{"activation": "geglu", "norm": "layernorm", "positions": "rope", "bias": "none", "init_std_o": 0.08, "beta2": 0.95, "seq_len": 512, "doc_mask": true, "train_tokens": 129700000, "dataset": "wikipedia_en"}
Each number is 500 + 25 x the weight over its row's rms, rounded and kept within 0 to 999. Layers, rows and columns count from 0. Numbers have three digits each. The size before them is the row's rms in percent of the matrix's.

# layer 9 MLP gate, 192x64, rms 0.157, rows 153-191, columns 0-31
093:466488568447516502472498496510462497492476487538473493492508497520505501520488471465541479502490
101:533512496492485503516517512503523521511476404471509454509500504515513497513515545471546491512505
092:452515504467511507546473470538520524532457462546504475526479457488497506548522527488487477492525
098:506452493471473448501497437523468491510498498506475489530477522532494479509525488497536554526499
100:505489489495520471447521526520473491518433455513525513516464480501474513531507498520482480533483
101:497508472480533517505473510470506489521525484493475490507490522510460485508468492497483539569516
101:506530506490506479478546480503499511463484478482538498480495455492536509516519516486492558494519
102:477508476499508520538474479523508467544518489503512488535514466520520464551494471553464524511544
101:513555525448492447495521518493527505527489495524476488502458512527484477511481504522479515533514
093:533448491515505473477488534522492487532513469521486490481478500524500480519465535521495534540469
102:523519503499424517453513481523480491496516465526490523495503477481513463531507466475505526520503
108:482539531461529487536478492503494481482445497501481502477461470563496447492535459523530511505501
101:499491520471481479512531477517468469518493471474484449543506538501512514508494492505468476530509
095:536514483461481518498497522504444496511475500528506471510511528448505526466505496475517514523473
105:495469483497500491520473538474511471508499474523469492482484495528453491524503500512516470503522
104:469496502488529504500475497480476447505455489485505494491473494533535482506499526502520519500472
097:506483466503514464535522503432459491545510483470477483471498480506474535507528501505505542478500
113:517487487492514484510543507479457505567495483469500453522490489512506499482502485475557487512478
097:496525464533508477534508519496489477545510508446445458493539507491492484483490481513493480541497
098:531492486505518496506523489531517500476511508444509480514476481542475474475499580527509490510522
101:510505482470508503519525507495512468479507504514449479502455485529442478493514489529526526536460
100:549481462505520505480476497537517506520493506518480528496476491463517489503500511513494492527501
100:510507493526475442505471512560478488527491497514451489495496467538463470515512510501503525485472
116:504483536459501455518491503507498473514462473460493491500454498537476469508519505452517520523515
099:516523482486524502481527518505532431562488465472500463512493523527476512525481481485527439516485
088:497500505522473451503533492520451542517498478462484482484483555506463500484486527520511479502504
099:534530500485496474476547517471486527500529490496489478506492454489506463514481532473555501506461
083:491515573484518499469492531478480515516527506507492494511489506496484478481528491512528536480493
097:510508543499519494498523509480477459494521494509478473457474508509439496525518530503491477516527
095:470494470492484502462519529549459470493479465524518533510494445523519502486532506510497527480460
095:519510495476535451541485496505541496510498516468487513482499519512486525509540533478497502524506
103:516501533443473504497506498530519493528519484543462469524467489543482493542531460537459503473515
095:521479471512532462462560528512505492490476513514468498464500511502526515554498479482479498524483
095:472542495515532489501508486487496509530431486502489522499491426508491467496493487549476503511464
092:479482479506530522497514500508541448514486475491501502504473516525471494516493455552499497530496
091:531503467493507525510480475543529467481535497480466505464463526501485451537517490525495463487504
108:515541458462470445455557519480528480520458467514510515459456497494503505517543471513498479535511
089:513499462521481497532547489470504530487463501501484501459512514475503493537513492465486504466501
100:530509477495498490492524479511515516460477507478487483476510477519528464505500515511521506537475
# layer 9 MLP up, 192x64, rms 0.159, rows 153-191, columns 0-31
097:541474520523511478453556510522493511491521501495495544477499517505480502523492496472478530505559
098:478542474490534509495470535514459480509504518522502466481448480485501548500494476481455479506455
095:515469506475518525490494483506524503562499512516478488513486543482533504435511502514512542486473
094:512495514519492480492496525521480492514456493517530528464461463509479492524458506520526532512507
104:486493524498501546505527529509490505460511502479465513513505499493506513485533545523497557522563
098:530519493510509508506478497519499510528498497513449468449486516517470497471470501493480517514508
107:468506507510500524469516529509508500490524559489485473518486481475531499467477521499479459511467
097:483487552484522495537463502531508494481504487541492480518444503478454511466517457487500528487502
110:448489475491468532468489454514483472484508511500487553471495518506489505517491485461547522504502
092:495513490442513494494484485471563505494454521457487529493493549487482507503517511500489510545457
105:489504535503477475509510471513501551502516482525477457500465530477504519484551496510507546505519
096:483470517502446501508490509483477527500519488473562512482473519530492509540488493533523531491472
110:478514485491539519485499486511497516538554543525495531523430477513497460516529470496467516525528
090:469515554495478502493531492493530476548477493487488463536504503489498536507472493478486507507529
099:511450530508484500493540520491515484482476493475476485475520492501499497508486534512502474534540
106:479517488496547488510481509501484524548509464501510449523549488506495510509472451530504509522523
098:536511531532492523489489503551479481494454504470500516478511494497476523502486489486491451479552
102:445482513493519472542568478530481518524471493466513472516482479489521493495515510492504484472524
101:516471508489476501521489498543477493516518518508516540469513496518553490490519468510481493513498
098:509461546544498516508537556542478500501520482509493487523488490487475500516474519521521476512507
108:497495460513575519523468506452531522487515522489516451475510504516475510473533494497505502494503
110:478527503538468508476529483464518466468516496508476502457470479510505536495496506519513503473500
096:514513522488481506516500459478504485499496480463523522476476469466522523478494503521533534512540
134:567519467557519534476510508528479487532502512537525514450515484439492498482513520520490533508502
094:479502476485511503529468524481513472548499501457492486542448523476535469474510521495503487515470
090:496465502503509537505479505544520500464517506523473532514509499408484509513518445501546473500489
102:496468486511515506524459538467492469491504499496492471475507579487484529520463493481473531523516
084:489531501510519500492470504531469486537529479542475488522505503521522473536523479537521475498559
102:539541437481491501538479538492475530486488531511505515535460468477520479437514507454486498482519
089:501505504489496528484505545547520517514505466506525521460438501480514502503525456538503544471502
100:502533420500490467486516500518494475486494502494508519483500494539472508500505527497508499532503
100:504543492489459497507491543540490493503475495504498485531534587514492490454451487458499497492471
093:523468472505528515499481517505519524532552487564499498544537499499499535485471527485478512491509
089:493530457522520529511516473465531509500527520464482467477512470532483496499471511475506506540506
093:494511527503501480558508505504534509502550493528509507466482554494496508482531487520521504540504
086:511552523464506474506499469480491490524469514445535563502476519506533477457490508503524499498463
114:473491513470436545489531514508500480512479473514480545479470502536524505501518500510465474517525
092:494498497465501462480543504525531511487547499531496526498522481515510486482527538538492464467512
098:513522530483466516517497504486536500514436479490526512497495447516472526501525495491449440521503
# layer 9 MLP down (transposed), 192x64, rms 0.147, rows 153-191, columns 0-31
099:491480496471514472480474529498515495512500479482463510488496544514483501495479562486486522488535
105:508444474493490509467508530526510509545535491511493493515506552450490522489463507488524496483552
094:521458494570518473474494472461549532535412481501519482518521511496499509516489494473545484484525
096:488506488464486511466486478475499525541471522524447523517513456544470548502515530459521503515475
102:539467534481528499539506535494468454530506481499455509503502536483516489515525507498494515469505
098:499503521503498498496480529512460520482533533510550538523498502479516491503490525463506495480457
111:531478493504539494438492515516531484534524524507505490529530458475471533492505513492466486499518
100:500523499535473516486522488534503499459534458467473495533472479494491487496470470541577492485504
106:517500489492495484507490520493521504523494503437484476502518473512543512469512454478561494483499
094:517498504512541488487503523515489502473479455523500472583500544497535506476519501484470532474525
106:497493506484549486512460450460520512518493496481490486487501540479496495527493490476522510491503
097:523502522507509447531491506441449520482502486555517456468461468506505476517485480505515517528506
101:522487516462498510434489485523489564521502469526491493488505462503511536517473510477515467490514
087:487513469506486505517467527511464524520486482525539489504492483434500555529513511532498454482476
101:495503498510519485516511455526512468489527488487506477467544488543536494507515534497501478516452
107:544474488501545464527480457515516477500533501493484482526504543459555485495516502488460488486504
103:481495509488523491537474524503506458506523489473500489494517541463511475477510534493473526507509
103:506503487489546495486463492510543475473463478516538477533547515486529487486529491551475514463499
095:539502542479486520449530468516509522474483498536498479521476443481498479518498515519510534495479
096:470512484443508474505466491499536511497543494488494493504528482475525458534496465504472455531490
103:497480519525478494519493500501510504451529488487517510537513542478521517531501518452483511446484
096:506500480448542515476542530524487523497468471505515485507496486475487485487515472540527471487531
097:501493491513505475501512477495529491532485533534481487489540491488480446481491502495518513495526
120:491482498463490507483457461542538471535493492511518542533445534481527500506468532531537472468498
094:494477486520499475487476506463472538476530543515511535465493521466497502469486488536473531534485
088:499524511512481496529502503491481476524494448524476488520463476536523471510473502487470504521509
098:471525487446444512489467515513471499490459534504508549485504491549482496490495496500495508514465
084:473505524478494557506470471464462512510503461483502486504511467511494528473486490523500526498483
104:515531475484468500526491490526502468492474520501488549518461494454516545516518500505511451490466
090:503489466535501503516521472505531497509530488452519521463502528538467496510461543451483501533532
095:551534546529474504517499485481498455520522473472519472524514494463459510535501488461509491484507
104:472499524495527489453488531493500498517460549497477532547466505485513529513497490494527477512463
096:527501504464500523458519531473514511537506469533505507496504435534499528476486513469481484476490
092:507494463485507509515487506535497482482502522475530520498526587470515476498484458504487487526471
092:517529473492497569494501498524486539456485554468488501528556506507492549450531476502468502498506
092:513468553530448493465457522514469516469528494525475526498501493514529497449507499463489528500527
109:460495536499527531478448463487528509446506473517477545508504509476529475555495495458490482459495
093:518522491511492518510498504500530512526485551518525460483480526482466522528487438457469518511496
097:512505499507508542514510481543457478504432474453512493489480475542510486477511510495478533542465